Part of a small language model's weights.
Size: 14 layers, 10 heads of 32.
Architecture: LayerNorm before each block, learned and rotary positions, tied embeddings.
Training: a variant of SOAP for these matrices, 4086 steps.
Each number is 128 + 24 x the weight over its row's rms, rounded and kept within 0 to 255. Layers, rows and columns count from 0. The size above them is the row's rms in percent of the matrix's.

# layer 11 attention value, 320x320, rms 0.134, rows 67-86, columns 160-239
size [105 113 105 113 109 108 111 112 116 109 113 111 115 102 115 110 105 111 109 114]
[[ 85 148 143 182 145 168 148 100 140  96  63 131 113 100 160 113 125 107 134 133  87 120 155 110 146 163 146  82  98 103 129 140 151 103 169 103  77 108 149 167 113 131 118 122 101 125 153 152 113 140 153  97 141 122 152 137 131 128 153 112 131 122 169 136 134 146 142 106  97 123 119 146 117 159 127  92 142  75 118 109]
 [101 114 121  59  94 152 128 117 158 133 140 153 123 135 144 128 129 154 157 116 121  97 111 171 110 132 177 132 138 151 129 110 139 100 131 112 108  95 117 141 158 103  88 132 162  91 174 121  75 132 143 144 151 112  95 124 140 103  94 148 110 129 183  82 141 131 133  88 104 139 154 134  90 153  77 101 167 138 143 150]
 [161 106  92 134 134  90  92 123 135 118 153 178 116  97 142  88  92 166 159  96 132 127 115 129 128 141 144 119 124 140 107 118 127 133 144 168 152 131 155 113 132  87 135 150 163 131 126  80 110 136  68 109 119 107 133 176 126 145  87 140  95 142 125 109 132 143 127 121 168 120 144 119 120  93 160 176 147 115 152 142]
 [107 146 118 146 149 138 144 178 123 121 104  87 122 114 139 134 159 143  84 124 155 116 122 124 156 122 111 122 113 133 151 141 143 121 109 153 114 102 157 114  66 121  98 129  90 146 141 188 108 171  95 123 151 131 150 155 126 114 106 106 135 130 100 130 119  90 131  96 103 140 105 125 137 164 103 130 195 120 151  99]
 [122 142  89 127 146 129 149 141 127 139  78  96 131 156 109  90  97 133 120 127 138 146 123 129 114 123 114 150 146  98  77 103 153 141 136 145 138 105 151 114 135 137  97 109 125 148 131 123 129 114 122 123 140 144 105 115 134 139 140 173 102 162 123 115 125 139  90  97 166 142  93 152  96 108 128 140 151 177 149 127]
 [127 115  87 125 124 126 137 115 177 141 108 133 102 108 107 144 193 210 145 108 128 123 137 133 152  87 154 130 131 134 107 137 131 124  89 110 140 125  78 147 150 120 118 146 112 129 168 186 117 110 108 132 124 136  96 137 109  91 132 133 111 159 125 126 149 137 125 140 150 128 137  80 117 150 145 140 115 158 123 115]
 [135 159 147 152 166 152 115 136 136 156 148 121 105 143 113 112 141 103  96 124 143 128 159 141 130  92 169 147 129 105 150 160 160 132 124 120 126 118 112 122 129 165 130 156 167 175 137 138 158 130 158 102 151 144 132 135 137 160  95 100 141  99 138 142 158 113 125 164 131 119 110 135 139 130 165 142 114 116 138  86]
 [114 106 158 142 166 122 166 152 134 134 203 162 123 154 144  80 147 105 132 102 125 168 150 135 100 113 133 160  82 172 128  98 154 104 124 139 159 145 126 132 137 130 148 137 117 130 146 109 109 130 167  73 120 113 157 119 148 106 141 112  98 158 143 118 144 110 163 177 116 101 150 113 140 139 116  94 123  93 107 152]
 [133 118 134 147 156 110  98 102 170 141 121 109 115 136 183 107 163 102 144 139 140  98 140 139  97 161 144 105 102 139 144 163  98 156 144 145 104 134 151 120 150 186 111 170 137 116 118 143 130  85  76 109 112 160 137 156 147 118 163 160 159 136 119 124 130 125 131 147 144 118 115 120 160 114 135 147 175 120 147 166]
 [153  96  98 154  96 101  86 144 123 139 158 161 113 109 148 132 102 122 133  96  95 133 146 135 156 142 136 194 131 117 129 112 109  93 126 127 119 113 123 148 116 123  91 135 114  90 142 142 131 152 128 119 126 102 178 165 123 129  84 121 125 164 109 127 151 161 106 149 178  91 144 129  95 155 135 102 151 138 121 148]
 [102 156 117 139 171 106 141 132 142 118 104 123 108 162 129 173 210 109 157  85 101 123 109 141  74 130 119 140 102 146 165 117 129 145 180 145 125 108 164 130 146 170 129 150 117 154 112 109 158 136  90 109  95 100  79 148  73 155 105 132 112  66 143 132 116 143  98 131 139 113 111  92 118 106 154 156  62  89 103 134]
 [138 126 153 141 141 102 186 134 130  95 128 103  98 128 176  92 132 173 165  91 109 145 106 131 111 105 160 112 135 145 177 113 173 107 132 118  59 167 136 140  91 137 103 112 105 145  83 156 124 153 125 118 175 175 124 129 137 110  98 155 110 117 134 145 132 166 137 124 118 130 153 113 117 169 127 116 141  96 149 141]
 [103 139 145 140 101 139 145 162 117 146 138 130 183 117 133 111 138 139 129 183 103 187 119 203 131 118 116 192 125 143 128 139 120  93 136 146 132 136 105 110 116 123 135 121 110  75 111 132 163  93 133 118 127 102 147 139 171 172 112 135 111 147 131  82  85 130 111 117 114 115 125 138 118 102 122 148 127 138 117 111]
 [162 101 142 121  62 157 121 175 142 183 120  91 119 155 126 105 125  70 115  79  99 141 159  91 148 147 165 139 120 111 112 111 136 113 135 136 134 132 151 111 148 177 137 122 111 133 158 137 123 136 119 118 106 102 132 136  92 122 139 123 125 128 129 145 106 135 131 141 141 130 153 169  87 136 116 117 100 158 157 100]
 [128 125 132 113 155  97 157 122 118 132  75 118 100 132 138 124 150  91 102 132  89 136 128 123 140 128 103 126 147 157 134  78 150 199 124 128 103 141 101 136 110 122 160 151 138 137  85 162  81 133 102 114  96 106 124 113 117 154 129 159 139 134 156 110 107 125 120 180  84 155 146 135 115 145  95  93 114 144 116 121]
 [138 133 172  92 120 113 121 125 122 118 173 133 102 156 133 126 114 115 139  96 116 122 131 179 118 140 120 128 194  95 139 136 125 143 114 122 107 133 115 157 149 141 111 104 142 134 110 148 123 118 105 121 129  98  62  99 144 139 172 146 145 143  82 115 118 129 118 122  99  87 168 166 110 139 107 116 120 161 130 121]
 [141 122  45 109 107 151 113 105 117 151 153 113 149 144 129 147 124  70 137 114 168 113 182 150 170 151 138 142 149 128  75  95 144 141 133 152 135 157 111 123 108 131 131 113  87 138  90 135 144 140 143 169 104 118 151 134 125 138 162 172 155 142 149 102 142  79 108 122 122  88 150 131 145 120 122 115 120  84  95 184]
 [144 161 150 105 171 135 167 100 142 146 127 107 124 138 133 112 131 128 126 160 145 163 144 132 185 131 109 135 136 117  95 113 127 109  86 149 111 142 114 134 115 137 123 156 128 141 133 126 177 168 148  73 129  98 152 118  98 109  93 144  83 104 103 114 130 146 126 127  85  82 101 107 158 153 168  91 100 175 112 132]
 [156 113 100 139 155 118 164 114 153 164  83 133 124 138 110 162 135  79 151 139  89 116 117 160 119 126 175 132 116 177 101 146 122 125 122 112 150 144  92 159  95 138 106  97 146 100 116 132  82 147 116 137 118 168 122  70 121 119 143 155 136  94 138 127 126 123 131 123 134 133 163 110 158 127 158 136  88 152  92 149]
 [144 165 120 153 137 157 111 152 106 122 132  87 151 148 117 101  85 152 123 142 150 113 187 171 124 119  86 146  98 147 118 130 101 122 129 129 151 138 141 107 133 128 115 120 124  97 136 120 105 152 127 123 141 128 129 124 133 198 118 101 130 121 103 183 137 123 134 134 121 118 121 153 137 161 131 151 114 153 139 105]]
# layer 11 attention output (transposed), 320x320, rms 0.117, rows 67-86, columns 160-239
size [ 99 102 101 105 102  98 105 105 109 101 103 102 107  97 103 103 100 104 102 105]
[[ 55 116  70  82 103  70 146 153 121 101 100 100  81 174 129 109 123 134 127 133  95  95 146 132  94 133 140 130 104 118 134 163 124 127 118  90 104 121 130 136 188 149 167 126 114 116 114 115 121 144 153  76 133 132 126 115 144 115 143  90 134 143 136  95 143 134 155 115 104 156 133  99  66 118 103 131 121 139 131 118]
 [100 134 107 126 115 132 116 117 129 149 124 100  90 154 171 138 131 106 141 132 152 135 127 135 110 175 111 121 130 117 149 118 156 141 104 113 103 109  80 100 145 105 138 124 177 146 122 131 119  87 132 147 116 134 136 115 146  96  80  68 102 111 168 151 149 127 128  83 126 131 111 125  76 122 149 112 138 135  78 122]
 [102 122 123 165 135 124 145 163 123 138 163 153 156 111 132  91 129 201 140 117 165 121  99 122  99 156 133 132 122 158 151 136 136 126 131 130 114 111 173 117 162 115 113  82 156 139  82 110 129 119 145 124 136 124 127 121 111 109 118 155 119  70 171 111 136 135 132 175 176 144 129 161 119 133 121  90 118 138 183 169]
 [104 119 126 111  88 114 152 161 117 119 131  94 129 138 109 136 140  92 139 123 137 171 153 151 140 109 112 118  95 137 149 128 107  99 131 118 111  74 127  79 100 148  87 134 138  84 147 183 128 144 146 121 149  82 118 137 119 141  91 115 149 138 165 114 107  93 163 126 159 139 111 114 103 117 176 120 133 147 153 122]
 [151 111  83 103 100 139 131 110 144 105 150 124 135 113 132 139 130 119 157 127 118  99 178 139 119 151 107 109 138 116 134 140 160 148 149 159 113  89 152 132 126 133 141 117 128 138 143 135  97 153 171 184 123 107 145 159 128 155 123 155 132 162 118  89 126 147 102  93 132  91  87 137 114 148 179 126 122 162 133 104]
 [152  99 178 147 153 116 140 105  84 168 122 136 118 101 151 152 150 131  97  86 139 125  91 119 135 181 147 129 138 122 149 151 121 118 180 112  93 145 137 122 137  91 144 136 115 128 110 134 163 117 168 104 126 119 105 154 118 118  81 127 130 189 119 126  95 126  95  96 104 151 120 102 101 135 140 158 181 158 119 113]
 [ 99 143 139 150 114 109 140 156 121  99 129 140 133 146 157 109 122 141 145 120 141 118 182 127 147 148 151 127 153 143 102  97 173 105 104 137 115 166 155 125 140 124 126  80 139 128  90 139 147 105 127  96 118 115 114 110 180 140 153 118 152 138 154 112 112 153  67 139 148  87 136 120 155 123  98 118  84 142  97 126]
 [133 166 127 165 142 165 103 136 131 140 138 154 132 149  88 126 132 129 129 119 126 149 149 156 140 119 168 142 127 144 112 157 151 117 123 137  99 158 148 152 120  96 140 143 114 131 152 165 122 133 177 102 196 126 153 136 128 120 123 143 161 122 130  80 122 149 120 114 116 143 136 153 127 156 135 137 127 120  88 117]
 [124 132 150  93 134  99 178 130 139 146 155 116 101 164 189 126 137 130  93 119 142 145 145 164 125 117 150 116 123 147  98 112 116 135 140 136 148 117 162 133 129 161 118 135  94 122 118 100 131 156  79  69 125 143 154 145  96 127 136 114 109 128 132  85 155 159 110 111 159 123 109 145 118 120 119 156 160 135 129 133]
 [118 143 144 121  98 136 114 125 107 147 142 154 134  64 107 173 126 142 156 128 151 124 130 169 145 147 130 123  86 123 168 125 141  92 106 136  94 189  81 149 175 114  77  98 173  90 124  84 129 135 158  90 126 107  96 152 151 125 126 154 123 133 132 109 120 104 117 128 179  89 125 168 108 131  91 151 136  99 123 114]
 [122 144  79 172 125 124 108 105 130  88 135  75 134 156 132 141 127 113 137 119 145 125 113 115 129 141 162 163 149 132 140 173  98 200 194 175 132 155 145 147 101 149 107  67 117  71 140  84 137  93 105 120 132 156 106 164 143 158 129 101 120 118 123 148 130 125 102 143 132 108 108 147 146 138 172  99  51 130 123 106]
 [116 137 148 130 132 153 136 187 152 118 109 126 125 117  81 126 182 110 169 133 134 129  97 142 108 149  90 130 129 109 165 150 143 125 124 180 103 133 139 120  77 135 142 133 135 101 104 134 119 127 140  98 151 145 109 139  76 124 109 133 132 137 125 151  93 144 177 116 127  84 166 110  88 154 133  79 131 106 144 156]
 [158 119 184 111  92 144 116 148 145 162 112  99 119 147 120 120 153 178 127 128 102 149 122 145 170 164  78 136 171 146 120 104 124 142 101 154 169 124 134 133 123 134 166 131 144 121 173 142 112 134  78 158 117 151 131 118 154 143 103 138 117 127 159 114 125 117 102 168 136 153 103 180  91  92 137 135 110 122 117 133]
 [168 146 102 111 105 126 161 119  98 131 138 135 131 118 110 128 120 108 157 118 117 125 140 130 120 117 132 157 113 132 120 118 157 182 113  92 125 144 185 139 118 130 101 156  84 153 117 153  84 129 149 150 114 159 127 159 134 131 141 107 128 153 112  89 142  82 152 115 133 109 140 132 102  97 105 155 118 144 131 114]
 [123 157 157  90  73  94 125 124  51 133 120 151 116 124  90  97 171 103 121 136 125 122 117 156 122 137 154 167 154 117 151 143 107 140 125 103 133 172 109 147 158 106 136 123 102 111 125 211  98 160  77 140 128 110 141  78 129 114 125 143 124 113 173 107 118 137 105 163 138 122 128 149 132 158 132 106  75 155 139 107]
 [132 136 100 139 119 119 157 125 114 134  88 163 121 159 130 154 158 194 144 103 130 104 109 141 134 147 127 106 132 129 135  90 110 118 160 124 143 109 136 136 118 170 125 153 111 194 124 109  82 101  86 193 115 111 118 101 104 140 113 126 158 108  96 137 124 107 127 102 127  96 157  96 126 149 130  86 125  99 161 128]
 [ 93 117 117 136 150 140 103 178 133 137 153 159 130  80 139  85  85 127 103 122  70 156 103  87 146 124 134 160 152 160 145 107 111 139 186 110 153  86 130 110 115 136 113 144 165 158 120 149 138 150 157 111 145  93 127 107 112 134 123 140 136  72 116 147 113 102 152  90  94 135  78 126 157 106  95 105 138  84 116 144]
 [102 155 150 104 143  91 128 106 160 117 136 113 150 156  99 127 159 140 104 127 112 156 144 131 114 124 110  77 115 128  91 115 121 120 113 135 148 123  82 149 120 115 165 112 133 124 128  74 151 122 134 133 112  83 138 126 108 114 104 124 158 111 145 141 107 101  95 150  81 117 145  99 148 104 120 108  89 162  92 109]
 [137 128 103 155 147  84 140 113 175  93 101 136 121 115 108 147 122 134 140 114 101 122 162 121 113 115 163 112 162 111 152  91 139 155 167 135 134  86 120 105 144 105 135 106 133 139 174 150 136 131  92  71 103 110 140 137 166  98 141 133 143 152 132  92 158 125 120 130 118  89 122 116 102 103 109 165 117 116  97 140]
 [121 166 103 142  93 137 137  84 144 154 137 148 146 138 103  99 141 144  97 115 120 129 189 137 115 101 115 136 132 102 142 115  69 123 108 128 157 141 138 134 142 114  80 108 109 149 147 106 136  96 136 140 125 146 148 137 157 126 133  67 134 148 130 113 152 133 175 116 139 131 130 146 149 125 149 146 135 121  99 161]]